Weights of a small GPT-style language model, trained from scratch on English Wikipedia: 595M tokens.
Each number is 128 + 24 x the weight over its row's rms, rounded and kept within 0 to 255. Layers, rows and columns count from 0. Numbers have three digits each. The size before them is the row's rms in percent of the matrix's.

# layer 5 MLP down (transposed), 1344x512, rms 0.118, rows 877-948, columns 384-447
105:142117131167116129104104088123075113131164153135099139103082135143136113129123116161129133081138137099109058129142169122122112115146146118115145142110089127091090117144141127189122121130114100
101:124123126138105130109124183114163087109130100141179179159151146118157116130120114119139173117105141069118109143143089128164115124138134089124166131130125113145119113133133166109076142129113099
082:126125073125119074135153145145160167151170124129115078115117170112114110100120147095112160124083150131076129135149136151139156101143124100080150095193115110111137196109173133124113106116093123
106:121130118132107143120103137176130132151091159127142122153146149147122152108176106117103103141086152124154118145166142085119134124129153090101140131107121105134107172109151099107160141086171124
092:123099119169157095104143152124160115115111116134162146160164110117122128087100128134106111130127127132155163167145119106142160123136106183102146148179151160141104132173134147136141172150151170
109:137155143117088175140156117100095120142175111152103121129124135131175168163130136107166106109089133150121105139125118126160112154133111137168139107131119135105124129131092131151127200122101124
090:137147114124107154101101134095154099132112146111115145147140148102148117071126148173093149172105150127119130101135113129124149109125115140147134078133137116118162144127098137152128091120132139
098:148088158107122122121174130126121136159121117095102119108133139132098119147083170168099139100092069159148175130083147169141158127145115144169155107093125147113134135137150117120097086087116118
112:094128074122098120145147072109103160130148136115123153138121108093150159103138093143116141128162126103094140145118138161112168122139165134121148119170144110133124124145110123116104144116125119
103:122114134110160142114108112111050111143104161102165092135156162145163184087139113155145132129107142095131114144148117144129159133115152096144140125079082109111112161062114100159104169182125126
077:152162129118153162073137135156102170129122123111179136095108129093107127099181105158135165112139110172120125161112113132142118111128139135078114155151168165162132121102118176081107098116104071
100:089106154121172135115130125123127123162092131136148096194138168134085118163043129102102161152116122125151116136139123099156117101159108109155175102133158124142098148107074089060135106112144130
102:119130092104146095146155105128089129108103112120115123127148132140075142153130138144110154148103102139144164184147153115134129120173120160086120092142137153125112106095141151122141102155146142
096:102117115118161104145188124152127148114142189148143127113100131128136140100153167166164113161137120142112114118177116138118103119121137133128111102121111110146144078126148117164149158114121138
100:130140159135173127134142140125102089088155139143103116167124160128160104141135128135113118126142124174094142088145157147170122105164152091136178149140142134142110123115112153130085119151148147
082:149133095107093162125154156123145103108114129128125140115083182171128130138114129125103087147146117115116094106089128068113163137171182086114167148096112062151152145142135136114171081140108117
100:171114143096125136110127162139124125155156104127139181150112103132123124079130119131112141138147085140164131153094134149090113154141129119148134144111117091098143137133125126122123135101155140
100:111157102124148116129129142197107132095114155137160148115074099132100166126092147125111134132148147129135104140104128138111127132100110164084145107102093108099119108137151121129107168119127169
133:135140132085155122146117121131126134108127150130119117131109116135095117124139120158124113151096105130163139139148138131142117131146142124120118087138168118121119128131104151129100129131143134
104:127124128148126130110138154101123137107126108133132141139100085149116112103146147136097155124080139144132171086163122167134140113110120112140095110130116152140112119183130157147163141183140081
091:140119134105191112120136129135149145139130153162143100116128162087133161152114113118180145110092104157119103112124122126134125139125105178140068180123128151084166127139148154141114104139123151
105:133106162132137166108142135156124076170122183145131112121123105104144123100122065167130102138110110135096140130119134098187171147160122139069149125134125127089132077123119139144121118127169111
104:124120112154082164110113129146110155124121098154146171092145151154137118126122142111150123153087145115135114110101112119105152159090110132102126127154129104151089071102149133118103141111131119
087:141160173109101173141118108121144104169157167114106111101161078107133124166120133138142151163140119116107153144138161141112140122122161108101141126139107166115147098125123117123131146114117173
104:089088120131140109142161112082129134082129172146139134114137121098114118085099127172160104114096126123108128117108120105147120115131095126177161165120120090140166103166148086115105165128116143
091:207129114126161120144136110115083118122128145083111134115138101111163125150131116112110143112152138117129114105151108106147143106154151133139106152105143117124169163124116091160082107137140092
106:123109138155123111109084117096152147115127130160118080093135129092153137110158129122132138144086120124147108103096184118151193146120139181074159160143120116177119160096123091111060123116111112
096:115111093133134111152120140122131144088136145129148103124160148169135163159111127120106106122126127084109168124179110140144153121112210127154167148083143152101138125114118078071134118132096142
099:105112124129142140137115156126110117145147066163085101079154115103117126108140173173106104111155126146114104114116182121133117099091103137144148128150126121146124164117125123089162111139117121
098:100118105144108125121159101155118142140141098113134108105125127133130127108155111138124118128136124135132119118113142112161115129155152186137112093112130133081172109143111057089140194089153130
100:122129152097119123097104111152131101099131157151175118153093166100146138166115116092104147126128127098165119119155095151123161139167157128159172112119138167124143102145170145153135131124159143
108:169141161109120161125180182134120123119104078093119149078117123136127167137081148155119125136097142115164113157128138109109130149116090159104103149141162088109120107153164106121111117143132102
092:109141125139150120126127145120118146131145128175170122135104119155160174100165111179134144152100115161136109144120135125141118084115147103158121085056124137153126116129130144104158142121110134
111:140101149118167077131075082163135110095100101170140137152160115088060116107127112110067137128149067132114138166087139138081128175122118149128131137106098133120135142130116124155112107138118112
110:147131164107131112119127099108125172106127167117118117131108108085053147165106142101149090125113134114084122121132095139104102106118105125129135154138153126132146146198151123133144121142157135
096:122147129113127112125113076133144120123141152140083175146109099158105119170102120147095095089141119153120145130132100112161118143143117124156160137141090104159111186154100138151118161133165164
103:115137145129114150121125092093134124175106144141136144161141143155138143147134086102125094134148127155089141107123085151135154142095139136169115148093102148116100126120110123142139148134135122
110:104104091133186170106151137141195120146130110100171149110114143136182131134150176162159134169126201172181117143140111122127117135082127136118100087132124125152120100111138123102143156148140162
093:147148145080130103139143120122131130144092134105168134154173152125169105149164118135133140101085130110141121144148132090137157184099179106139122135131122136188132103181089139150093132130090078
087:096104104090109122106078161139131077154090131131160079148115149120129162132128143092123116099088115134112148163124169167105114154074076140154112162105089073104096102161170161125151150135115140
098:112101153084106134165100147117130157110108124126115135129127116116122135107180102136106134142136132156114065115132143166103125178180138136116147116119136096137161125110132130110134173173134100
102:153133137183092136121081094138080166132125123151136112104125171147153122109144092102132100155117101087109116133149106122128108139144128120104140130123121157134120082148132130140088158198161131
103:142124134149167136157177172133124123175169104115127100083113132133153157136124126126129127144168140120166095083170111118121122164128103119085157119083123116141154102101166111124138162136141098
106:139135134129132149133160119123116110141103118107093134103143117140068139163124172137114108166104191092120125129122148115057124186100131156162135155100129073165124098095149077177123164087134119
100:142117109124127154156117164121100117109108139111097143150143115148106130130097128163112167153135068151135156129150136128129125140120123100119191144133151119123124101109143101122158126141157132
097:099121098144112121118126154105108110144154093165131157134144115152134107139134118086159135121134175148116117120097119117106068141113142137073107135144148119154113143136071106147141126135114144
088:133127108141168141067109120112168139159093096106148102093125135143110155124098096146128140098091114147092133101117080128114125148133093094091171088113122136128135108090134164091154104131176079
112:132098147124107096074128103131105098113116136175148118143127085133104126124162086180127161150097161175126113126164173136140101114094136160136091158143158123126150171137130129124118107162141135
097:091140107125148126088121132116121104137102107179148142119083085126130132109147142121119114109112140108133110184132134155077149114142118183126117088163139094098145099143096109127152120156099116
096:110130113091185140119109101118181104140093123157139139127107130115180126108137153135121102128130145087104118105120130143136115135164176093175146151109125120125096087143081155140128117133137120
110:107120179128116128150108108160090136155115135126122113131114139126192095125149098140132127120118128115109114142098111119120065133162170118156141134140117168098129118143098101102147124161109174
104:122124145087110154163121135139071134121155121099130118112084121119130147099141126136128118138143149094134128105101107148150117124146131136100143128128130121124136163150135139139114146106137128
093:145135150137085153140106148113142122111139120150115103133122123118109103194149118182139120181113101130129092121137086114085073154117105118121117104187121092117169139143143128142125152116111165
084:135154129102116129170132114142107143119156175164131146120143116100087105120118116117109146142115149123104075120125132087136138113137113084079146089111112142168074136125128134120116179143137175
094:118136162139195122144136128120145124111115131103124123125121119129116159125123152120116118129171120147065132133101163097134096103126115133105133137118147102124196136096123156120059157147169135
109:149146153099173136128174149130079123138170157129150109132156137116143094099120121100151146126116119100103091117142128112146155125101129112077101128165142122106142090105127147147114128115100081
103:140139113117135098162128129181161131145134111110137115109138163085109111145138169085135145138078135110079125126099154110094117121152153145128091146113148111148081136133168128135102091120138135
088:141139158126106156156119082131100087145100143156124119154135139112145162143059131122121106138106104154079146157099103117127114131095093138112152162115143111140142153111152155106130131180104100
112:187163090106173134111161132069112101117164087134175122137173096151134148154103145187112147131145066185171165128152119136162159125086113111115156102110142137137162130111128114171121132154130087
109:120133161120083091115114110155132151113093115148131104114121128134144107144091132160127147151140142112147108103153098112095189154085127095157087100125148126098107098083112117139134106151116120
098:155100130121115120145114128147145090119131132166122117135163109145138083196156150156109148160106073088180095119129136108110143149127094145123145163132145103097114124150101099122112111145162084
081:099128151112104128141111141150104150136124108096141130138160153107138127138093142115137165126106158078117123091163078129142139104130102142098168156087159160109100117155087145103128138126129102
101:126087156144153128088097159146139083141143135154120172136072148103101137132102134092176127123107118128170096157157116154134143157103122113138127104127133138137110147131139164093137134125105147
106:114118093126132124114137119117185109146185165132125092097123180132151122136132079105128119092144122170091116127106134148126120099112144132109134178115125097117158140127120151127118095107127150
097:130136100141107134094124140138135116114119125126161174127077182135097096112107158163146125193130139120090084077109127142124128126126112182147100096110138122105117122107138156091114071148156144
096:141078118162112096135115125133135125095110115124090175099121108108118146094175131146119139153100094136108108131109133095119150129121123150130089150170108093097149120140132163159127094123124140
106:102102145130095158171153126157097136126103125109087116105100133106137137107116153102100121148095142129095149105098136178183156140151141142131134153115147139076162110141181149133158180161124151
103:106146134160126153089137165138097160122128126124129091090106146112129100091155120118110121187111119160136120142114165174125135136101103122128136077149102160132124106168143106133089125153135109
103:139139132194133143099124078143175122102108111148124109123181102129106114109084120187103088110138108122101121124134119118134124151107089157137111097133111095152132135105110163133131128148109158
099:103119094146152123096144118105088091141109105152115168091146111107093135161129096095100151151098130122133062130147173134115123103131114156105107108125130181155112114165108150133119126136116117
108:124132126130165114111130155123098124164091101101110059149096152163157172144148113176124120163096137087124123098119128110118178115115140083108104112149119132125090137144090105149122112137113100
121:155140157149096153160125132130158122150137162125142132147141084155103123110168148120146132152127125159076151107099172080112125146166131117135133146088180156201105130098123148121109143145172137
# layer 5 MLP gate, 1344x512, rms 0.125, rows 878-948, columns 384-447
098:114124096115188076101145186139129163143120166120112140081065117135169117130167148143095118168127154137125120151143119112118147121128142147114144156117129118147122131137111142147145138085071137
090:138165125136141144104169086172116142120141133167111165101116134163191164174115124150094174106141092144133147125125096158084106133130122125090140127159135111138104108110087114145149096131146164
101:094123142111170098113118074092124153154160098149115080162122121162170134107123082156186166143120131127096114108104136139131093127124157134143104133100116096165174103111130135134138148074109146
098:120141133110092153133149138116139104148126131109106102110116133127106102101145086101168120113107122147152094133110083070128062137113162106100120143118148147103107065146116096113143078136109084
113:145135143160091145137141129113162140084120147134124131128136119128139154154131204164110109134129103100126119113111114132177121105148117132113108102151123173143123084106145085129113127167127114
097:097114162190168090133150141134113119114099116148139184133111129132152150136125138157146143135112145153130145099105129161149094154123156119131155147129115117148116096146088173123087160138109163
093:111130099167133125138142087129104127147101113117133086126117126101110114141173120096131132162101134108158167106174087146108144114141170147116135149119148158133130101131120139145134096136162161
110:126140114114104136151134132144144111157081180097094168092122142160171082133120104101118060142143117089137169123132107180125100136101114123147139088131112128150142162097145103103098118161107141
101:154107117155132148148198094129111110159128144097088135112125142156175136159119148111119118161147133116089130104109182102108155098128169110148089155110091134111152162130115134101119107152156111
074:117124132115091120172182062147129151151114131125111151124113180129135145134148091102149161110076128116162089138136073136148137121184107163091134160155114092094131122123085182106162116123131120
098:129085072112139116137093121108141123122097119103139151122133147125128115101070113112161101163173139109138125119145144127138102117120158161083115138144121179134093089140190158117122113180158194
100:134107101177131148094124114130160136142151144162129124083137084125130091140156101124122141102160121158106119113105114169162201116144133103093132136088156133120108136124091164111141129104133125
095:069148113158075138154125118119124104151107155105131093098114136126105189103134126150164141135074166115134114108132159132104123172155123122119133121131150134083122122133134141150110107115110139
104:127109117122107131092154168097131122137096122124083129139097159178121115111143154152119089111104103117130117148136154123197115095113125135101106180116099132143167121139123104085116105122133099
085:148130120136124155123131169142124135166092143125149075120134108150130132154177118108112151103151174071109084148127136126132133099119099132183131130143119165164087113110157112130107139136140141
098:104115139153106138137147110106103120138119119133083106135155144128141136173121142178138121159112157147127094117183067108148104123132118131128141115151120173100127113118145136114151173147149114
095:148135126132132113089122104113159142137118153112145145134115101133151123140116145114100157140132084144139090140178139156120120148102120110100124143128167115131143128100099109124140143138146139
121:145080122093112139123112084140121113089132136123136142177138129115084167141110158166127185140123101112168120142117125118101140119102144122141118108086136063136171095139107135099120122126115167
097:081142149111134107115192138110126101097089119166113129109173155148140167113119110123123150145129081128112180171121157123112158121113125131125118091124145128125160134131127093111134160076163120
094:099121154085143141129159128156123133123150163133115159098120104121120111148121163091133147112143178124129165126186118130114089121166138170124155131116172132097156144124115143131168152124174140
107:180153116148097146144106155145111109118132146099138195134134110147127107126159108110087152128107123124139111145091108121074122106122137124127084092108160129121105124207106152129103121179122111
103:143084132109082110108109105145136110081111111116149100135112126113134151106128136152166131161113116123130172109104181059137162137081160113139141129123131121133146115115104127156167104099126112
084:145191111159147127166136142131137131078116134128142085133107138107133134144104134148099149150157136112111097175118093104162149139119128142113118128073109054130110087066113094105141105145161136
110:154134126093110119155062087123145138097150120144109154089151103128128156156118106158145142140109077106152121121188102121095107118155180119130125092138181099117115107137122180115088093163110108
089:128148125150101126121141145107107149134134129141149152134123136090131124120141104184136146143197121150157135120135154103131132137167111093136115119103169133143125120140135096070108129165122131
107:145121109149121136150122115168167137136160118120120089135134124130139094108111158104158135114086164140176150127164086137132108137123142151144135152138104131140157152157100146136149172123076133
103:128127135112130120128133131093127133108113089086133110106163080093108154130074116104140114143169153143124144113128096161139118144112123129113147117135087121139114101122121127137141137160117097
101:130117162174127128154090145119124149120141140168135099137121126142126177112108106136105118165151135163083087104136137090188130120145125135121074149132140112146131155103111147146156112129107143
093:101132161109108148120150145176137123123157109132120125118081167131119114103112149116105126098132181111135137135115141152137092137132164123081165096119090157120118146095112150121123080063120147
098:132138119190138160137108181132146107098083162098138126159098113128106123110143076113119119149126136101145133115144119119126118155095069144076116152129094144145089095116146152133092205104133127
116:146115101095158108088094130145173128153133132131102145158123150135114106105146123101156140151156098158138180113107144132163081126141135138123135139130111122135121129131123112135125121120162156
092:138095144133172122124167138137098116099150135134102146077133126106169091164138162100144116117119170086118141138175126147171148122129121169110121146133145105126112137134132178101105083139147164
114:113099124112142110138140141128118082086131073151105115136149119160132100124143172091151123127109122104155123184071144107121069094123128110127117084143120106095130117118139121078115134144112171
110:132077112109128133130119132121128097100115145168117122115133126130104083143098169148104086124108166113158129110146114118129171100127148132077125117105130151126101129120132076134114126122123121
094:137110181126103142155099116118128075098122120144124153095118093179117071120079154158097132124125107135105125080156102157130125130140139183161111161151102125167142152146106075133122122108136134
102:150138137114123121129134145156092123154113105096126128144170124147125102126063139083105114110101175152144119110079131157172110100114110156135120147092098143136148134139124149110100128168131133
113:158089155092151166089158132154168142151133110155143134114102124108103095084131133133131106161123143142111110152122138126124149122088105169147150104152114095165065141149118179119143144195130159
092:095159121142100114123142106110091127127114156194157127128150117136134133123152129174133092085104149142124140147106134136168078148105183171144104125141134149125126130126142135122145100109099148
085:103119133165115107115144135173137092103081140119153122118113118156110133098121148133125142121117114149118118167167116150135122158161148186162116144148093161175148144139130121127150151113097078
101:123161135160168152139112106139115106147134120130157129113116102097135128173148131115152109094147171131105102134144144145148149123149148127090093103158120098111100144149140078125117121155115126
102:106165129125131125090127110154112186118134117098112118128136140131162115132129173134140134181106100142145128129105110135171157150160161099155115149131136150125128144115103167162132155132145109
111:141133125064122087120090138093149138138121120172121125122113169108140124126135144140125130128144091087119123137127147139128100168144162133119165095146178139106095132099106099174110146092142102
110:140147134158097117136148139081128145085135126117139107174125114116127097139100199136107134103127113125129106167146098162121139076105141177139157123139090095125106173094124127095147115148065148
094:154151110120137096111090124133153163165161134163122165126093128087134115127165143134119116065143106074099141176143122154118088125149141141129154123169150089130105112109135168119182113154098171
102:160104125104129124157150147182105113161121121090084139103145153158131132100148123150135172094104152166152154131121109118135091118136143176119137131099145111133166124109126109101112094123135147
090:100141154163145159106151123120138116106099145127126134138129095105130156161160128144080116200156170123160132174118094085073110129133159146145114158093113133154077106125106107122151106092084120
110:102117126173116165098133109158105144124145141104132117109125139143097109144129131103142137084165104140110129119094186152122104138109117123112116118112122162164094127151149181148129120187124127
093:174100151128136133131144131130168143127174132141114138129192122108152089160100122129132112101135190121127082104121163137124103090133166145112173165063138169087155139103152176108134100145107115
096:101160136138148156141138163139129117122171107174099106126151092099096198119115139136171116145209114112111141145123137112165142128127113089121161119115183106089112123125129132102165164110165102
111:133151167135129103153145162122146119080136114095155121127140165152116112117084147136141152132109129147127102152118145137151096186136096131146095126152133085118131098099148134127103152149134117
104:139127112151109170093114125121096100148163115112194204148130154134146094139121090104092129083131115130139123136115126129128131095137130139118129122138103117157137135117099150102138138116148111
089:166086124133135122087077122158114083068103146097103104137135139131124169105115103143131067103111129176154133098135150155118104130144126141114109105147113102131140171105115062107120126114108135
090:102096138110129152133130116092155137130094135076121115146089161111101104105171090095133125157134116106150106171159100134104088181113139119110128149132133140126137133126138145108119107145155154
090:126144159098164166127130100073206160139157130154112111143115154122127092094130118134161127120140112085150168144082095128123144136120116104141112162095061114121114100151112110175094141144153148
108:131151113117108105138109126141109142134151111123131119132086123109106105098102149141119122129138108126126117172151138131145118125167151076104113154164132135108124091144144141119107118131115114
104:118076119102162120088161132124150118126111146135102092078083119118153122125135130152108102135152122136165127116119144101155147152136125183111115100178127149148105124095125145188139125153102120
084:142145107179105152136180118150146129140169117161112146086160105076129123083132140124105125104115105103142137140094102148083148113113143122154129163159140133135117135143112131108151103140159169
111:144138119115117121097084139148139151089132159151077137131140110141129131122103141121118129137114117149110122132151156139117113132103142165124158124105198097110158130131131130120125129121140140
103:165119116145145074114070097153148158149085153133120133155104147129130134110171161108123158154197112117123124074165109088166091124131141115163136109115134109141110143121138112116137131126094117
095:148161109131143163169156139134158118126129103157092104144119161149175142116114113088151139120125165116090161113146143167097112110161098147118156146100137086111164139055157181137136157135110117
076:076106114157157119129127104162114128094129092089098098105109143147091114136162162110082136109143125146104101087133148083129103151124155127141166103128081117133140129125130102166151157128117132
099:153124110113177132099125130117129104125224112147103129118157132115174126110124156120161055140154084129161087131115124140099171132133100097163154131127106149081151107129156131078132145166128144
117:104114124144115111131164109138171179092126148131163129110140115095133096116153117149129126135102118096144128117140102139143139137164168146144125116162145164177099141142173111158178119114124093
098:115129095147129127084124142137136121148109148083183139158140092126130075154147105123146125119132118113117167164143099112099125154147121166156119060119059101151123134149124163157145162153167120
097:115099105095091150136176110123137173155143144106095115142141141113085171153094115161148124132069119138117150144160114041067122143126147125107090098156132135156144073099128133147103150133116109
105:104161130143118091120122142139130094099135168098133112146099108098149082121129101108123131128123115109151186103100127110173144165153129144157132145089165115113162118122162139085119170112125156
099:086147117105153100119128141120117169083117133126098098148152139152153162151144099111096161110111101069172099140146125119151123160155174154120120150177113106155165148108124130082081145149135129
106:094145107129144111183137129138150144116160116144180162132126137146121123105104131130118101113175117163142174137157149137121116161133138150180151091123128132127142148144111105155146117175146154
100:125119114097121118151124131108128159152188140095082125130161179099107128128145125099141125127146140131174150065112136141140146126111104103099126134150120111111119119135157143105153088179122113
105:119111151163120166146143169105127151160149118145138149172094122115153111086111103126063155152116157135170055160124101133154145121134093098070105132122134105093137171152124142145130123118136133
128:200106126117142130124152123109100127109101131124095141102118129144148090134074162137161155133177151137121104160079124087109146134148100118149134095107150133113140154123146120132148102122148124
# layer 5 MLP up, 1344x512, rms 0.131, rows 878-948, columns 384-447
094:142141133146120091083115119101171138114141143142103148130089112110187130117096122147159128111142067150102153147119154141145121146149149091099145150079125163122098138155114193100163110102097109
094:144151121132132166141174133110154146121122141114095121108184159152105102150119156152069119167118118102121126163124125125123148101123108142146146098115159111145118103123140142117117117142124113
108:138111113148141124102104117193178134153159159127132127110120144141208112148172133114164124122122106153141127102125138151163118160160126138110108178085089082134159107111122180137144183130130108
104:143130156135148120140128150125155110140143118118143104142099138141136140190132141158120099098132127155157111118070128134122142122127143115129126118159168136167137133125126099098109142111121141
111:100131156078112117153110094121117091138144127129142133128146139074062115097085131122129135126149084127144117153161137155113109114146094121117132126115058175118143113149099140147085142135122172
099:115102103112156163121180159120149140122105137168121133131119148137149116176140078112128152094165167138119134162144170146151110111093130152180129176129097168113146113158152132153112169102149110
099:117092122153125135176081155114145154106159126171130146105146150143122117126152139099108141101160181141122074129132108078102170120158132132113099107147157136089096086192123132103103152136100125
111:130130106128073128184075139118156110138099112126149095127142128164140145121096134118154152093149140146141129149110134159079128094110162116188145122114123124150136110102136164089129089128125081
104:118130116145120144135106141105126189119143085136105144117158113115163115162126126146136105110138164179112109168105108154147132116173115153108099164191130113153120089120111151103116098085143112
073:112089176133156142150157106141096142109140158119123143078116164130136151137142134136121153149101165085169121134114141133105125130136096128157111140109102129136113146138133153161146122086155143
100:126098131128128166104145146120142126120130122101127098136156133114126100145124146143087130132126112121104141135159130111147124153110105083144152149122111141141171113108121131115090138179111132
106:135144084096144107125106148136092113116151123098111139126112093145135132116134123114151154106131144137185085080108131064163154174098157138109150113085074110123141179115135143117147159136136117
095:133120144077129119130093145146134168127160135136119119132139166154105155107104123181144116120148146106142083117161133138082117127121154159108125114106133122159114121138162101096112136119151145
103:158132145158133090113130106118112122148105172108158138140066158120092134114139151116073133141127125143092152152194127135110130129130168128118123133139174100095139110106139149151143181148125075
080:115148132132098155124126164148118101117102094103136148112143111131151124167114157101135124088122123130155104089120125099156153080098115103089182139084159177178174123121137135127092113141137151
101:134121118124109084217107139139108111194149122080111125119135103143131155133117129142110129092133126149083167161140122211167129147133118075107106117139144133172101109104156111164103146093105141
095:166140124118174091120121093176147134133130161160147093112132129126131100093120156121126136116119134122158114168129129156111164177118096098165108106124163146145107148167115095161136131166183139
131:155084112132112119140151107163074081062128134114144124138109149142083153126121109146124159139106126146162096132120112132112133111078144134143138131081148073121188082166116143119105127131147154
103:085101129112149129163111204150084141093120106140068140165117142115157116122115123111081106165136111087137185164133171155153147101128108146134139143129131145095143136138150131138154155090138113
092:108142147137128183116119107131128156123132171098095095126133130118130128140139113146138122149112150119159138108108076092076086127134129112142138123127104147117094125147171134148120098136129146
105:136122133112151095127129098107125149137115143112118183123150103105097136113079113156090111134138129122122123127122160070132119150097126166132104085153149134129137140141073113113123153107138153
107:164107160106061124119087135144069152150095125122108099129114173147158125121145109122131121122165129167135135138066160058119153128074150162102101127126143123159145108107091154158133096079111074
087:137116129147104098087099134099114105144097133110103124056139154143109137099155138069137125151117093123182134106107108137103083090089165115157124092167110163130137098104115098127094141094171137
111:109134124131123110122129120144156125116114127127080136090114116136094099162087121145125168084090081123104100117138124122113149116123113107171109146107107125095142068102131073165129109121177129
092:097141122148152127119140077152143091108126061138131133092178127119175146167098143114123163148122131113135101110121115133126111141123129121108138112129145118103126121151171082082111111115142088
107:087109152160160124125108101086087140102126117109171145116131120124092136127123137143087127140139136092117111126148149184142128125138151163174102112127141147093109099124173083127137118138155120
102:162128158120131096143132125099182096085179131153085149135125144161153115144142135130133140139086118134160146119151127114110126098135137100101146124108117097139149102145143136127136130131112181
105:169120156162136089089125096112125171117128120129110131140149101114114124166110139107197154142146117131092087102126107116119151127129109104132113101125070121114090131121143130106129088102139135
094:114142131130159101090106142084167102161167140099152174116133125092118122115130071127123083175123129113140122082103119149179147113173096130123113084106159100108137143134102149095099138088142060
099:123160132081145135127174129153140116130182095123129157132153120105089117134157124116119142150111098099143111125104096124147141132119119160087110108145138133128123121121104136150138128176133166
120:118154123121133088135120112102082133109142155183148111114145153131129113115141104059121167036107123103093114155123112156106140138148168144138128127102136140098174152132127124127120115127150111
095:160120181131141176143158117091103118152120108113111113126134146101084157128115147121111111123183169113160150092121136124107116122073132144136118080080119145107155162178127170105098143114171124
111:145132105094112097143119139110110127120105113095171130150079110111118064123136174116088174148106128090102116121136133135112109108147147125112156177124148117118141081131130123136149138180066146
116:118149135135107121134134100081103165158109111114156106135135117100146113115142108131118158100120156144138107099122079123128114158150108146157099099098121133113120131137148149124122132121151138
099:119100132084105111134093134147141140160090129097124114113163143153164103151096164128166129119105128144148112093130151149146164132130126137167139149114135135138084083133125156101128151125121109
109:119137090169177087127128058138089180119142137108145140131174098160128138088146101136129134160112092129118202115095155147154150099116109119166110156121136149115121113117127123086139118125152110
107:131123150114164159146144118104149157138131166148119117157117121144141108151108115157130125092106139136132143146191113130124120153094189156119170120143137079130132119213097140123121125112131165
093:131144138133111120117128172113106139109100088105127138126133142165201106157136108177110131118128165157104118089128167120143102132174109171158114125154109100116129106122197106132125183063175123
087:134136108096137144114161153124167168151099105118146163140103114112097097157143174119073116097117130110178117109120092111142116105169142130123107148108125130103114100094153143107151134094134129
100:146133109095121127119147105212110112133155107066141157150123106123105148084129137156129121121151132095129097132137115162124127148084120101098156081073145098143151107114133139110142100122125158
099:177075156150123129125108140132100155118144109142154123139169173125170114128113115097116094139137096132141098093122140101141134145103119145088148160115148152109109133146153121133145147148126134
104:117196145127108140134105117108123153167132129147177108137158100115136092113081101153082106147126167141096103121149110173100126112095132132127119119177138123137117132109081158113096128190145116
114:080124157085108133109125121129175110099104169100144140148144116111119067143160104120112119095106124174145106163085163107138130141132173121143132144145120115100094109103133071156089128116089129
100:126131110109133143126077105101113158150121152130141172092123124165135199176139119143091152129142143098119117147152126134111143084098111121143116134131127102101147136103141106160132141105127089
100:116145171135103148164134157174153132131114143151120136131144131103117092142112178120137116113143087125130152092110131131062133106121141166106139103145147151129139136155112092170123090172098137
086:112106116138107131134155136115081121128153122109130103111136137113138160125109143152122092174187146109139156167143166120148097166091133136125154107127105074120102135136112133156088160105136129
104:160130142144131110109096120137165111166141149109113117154089147152097131156101103158147111087112077097104104102103148136115126138153127104093154118145117138116158100145136147086116108139124151
097:123127169136152053123132094105125118142149126107152093123102097127115138111134086091116127132152069130108120136100103085106197140171098139166103068143082125112104124107109108153114137122129090
093:141117092154128171137160146145096169168107105156115121100060132101114193126132098159122084176108121152139162111125193116118141096115108130141101120119108082115150128130115127139115095175112181
107:129106152109138148160128123115146156112103163119124132149172145106110099109169137075113172090104126117138110122128118120102118140137117139123127154123124154110089139077150155126131132125111117
104:103138141129123140127097157128144156127136087127095096111135144113116136096133160166144145150142126128130149143133116101101109132142116096148124091143117132116144168094162129157094128129129091
089:152169104133125176090147108112160173135085144151115100131119115161119154122147104115127142127123132126128109131091117107174171058135113107126119135178140139140161100148111179125131108125142130
091:130128117074137153166169166091107136117113125119106102102124157099142102150121138099140116098141112156120166137107105132129117140159138138140193113097135132122120163095093132122175122165132137
088:120132099162133143107103118135063112112127169111136126141078107189117111078104135120125094127119108117121107169146135125102126117111117118136119180155111121124146136125138147098114089111144142
108:136124138115152116097128158138132122118139136107169117138131111050121122125105145132128104154104151105123120134144183125140131140198123078111117128124137155138088104136135147129110112084138147
099:127130149090141124093102103117131169136138134152127121080109123131106187103154111149114110095123150122122136132149139097126144160125108112092149119123106148129129137178132120158127081124118149
085:145145128156089112102144104132136123143160114142130146108169105133160109133123146117099080148115108116117123109153131139141136161132122161081110174165168089165107134126116111092160120141077117
111:167138139117126090087126099129099169168124113150131202129164122122138112131171091150166100128152077110106109164107128122131115148108136158098107133161125124169099140176109071085109142055115112
106:121123159115122127107136151124124133175138142136159111117156142148154151156133134164178142109110133110168135095138113114142125072114101128128093138105169132090167133120153115082126144116118123
097:080134104158151128096135117136127167149112155108130147179135153102154134164156123131149118120120103138114144139137106110161127080100125097095130158123137135095140113142188123179136140148141154
077:151171139130084132109102131143116170131123068117099160143119117142150116128085158133149153124104115144074113136135117150118173113116139117097098131115109127148133081163110183175122119141130108
097:103111110181133146065123139112137121158171178154108122091157133080145146139156119124142128136147129152173111145113110166089114137076155104128082163129151132135137069176146149134148149139135141
109:098098119133108107133127129140150152139139105131189176146099112150154147112153104125149135135107134126149107099139160116165064134141111119098117114150130131125121156089191085152116131131118133
095:165107121159132099162104178104137116137097150107128115097127132151096115105093159122099144108133121119133132100136109163129124158121096153099122130143101077131108156131150158130117111130153132
091:137156109149168126103148075113044133148188135140128112125147123139128121113108075096128112124151126117141144173101129113135132139125177139153100101150130134133153128141099101132138150102118107
106:157093147142134112135152138106138137132097155096062122174108114132078138135104137084101134107091134104179153100131144127148137101165120142142140135070134155142182118071107129127126141202142104
096:125101114158109117131170144141145120141124133146116140134116122159122135079147132161106151112159086143106105125165098145105127171143130107113143146139137175128149126128158128132114111191143100
107:146150108162111089138152175141114175124120132099153091120123125141103113119090076119083111128125184127133163144133165132149104152154116115140096166095156125132142182184124125147159116129168127
097:114112133120087155146157154119122102140141166133150139112129119085151122170146109156143116091106166115110109129127116162135141146130085148121149167168153143132172190138136149151115132121155142
103:120121164129145107060137156174113136142143091120186117139100107147161112140123120186108140116149137128111121107140116124119140178093103125116124127121116151105136126133095108125093144104115131
112:118090111162128100111073141139121132161135135114113119147155133137127117121142128105138128157107163132107112129114107128153115135124137145114117128078125174136124114141103113097129131124184158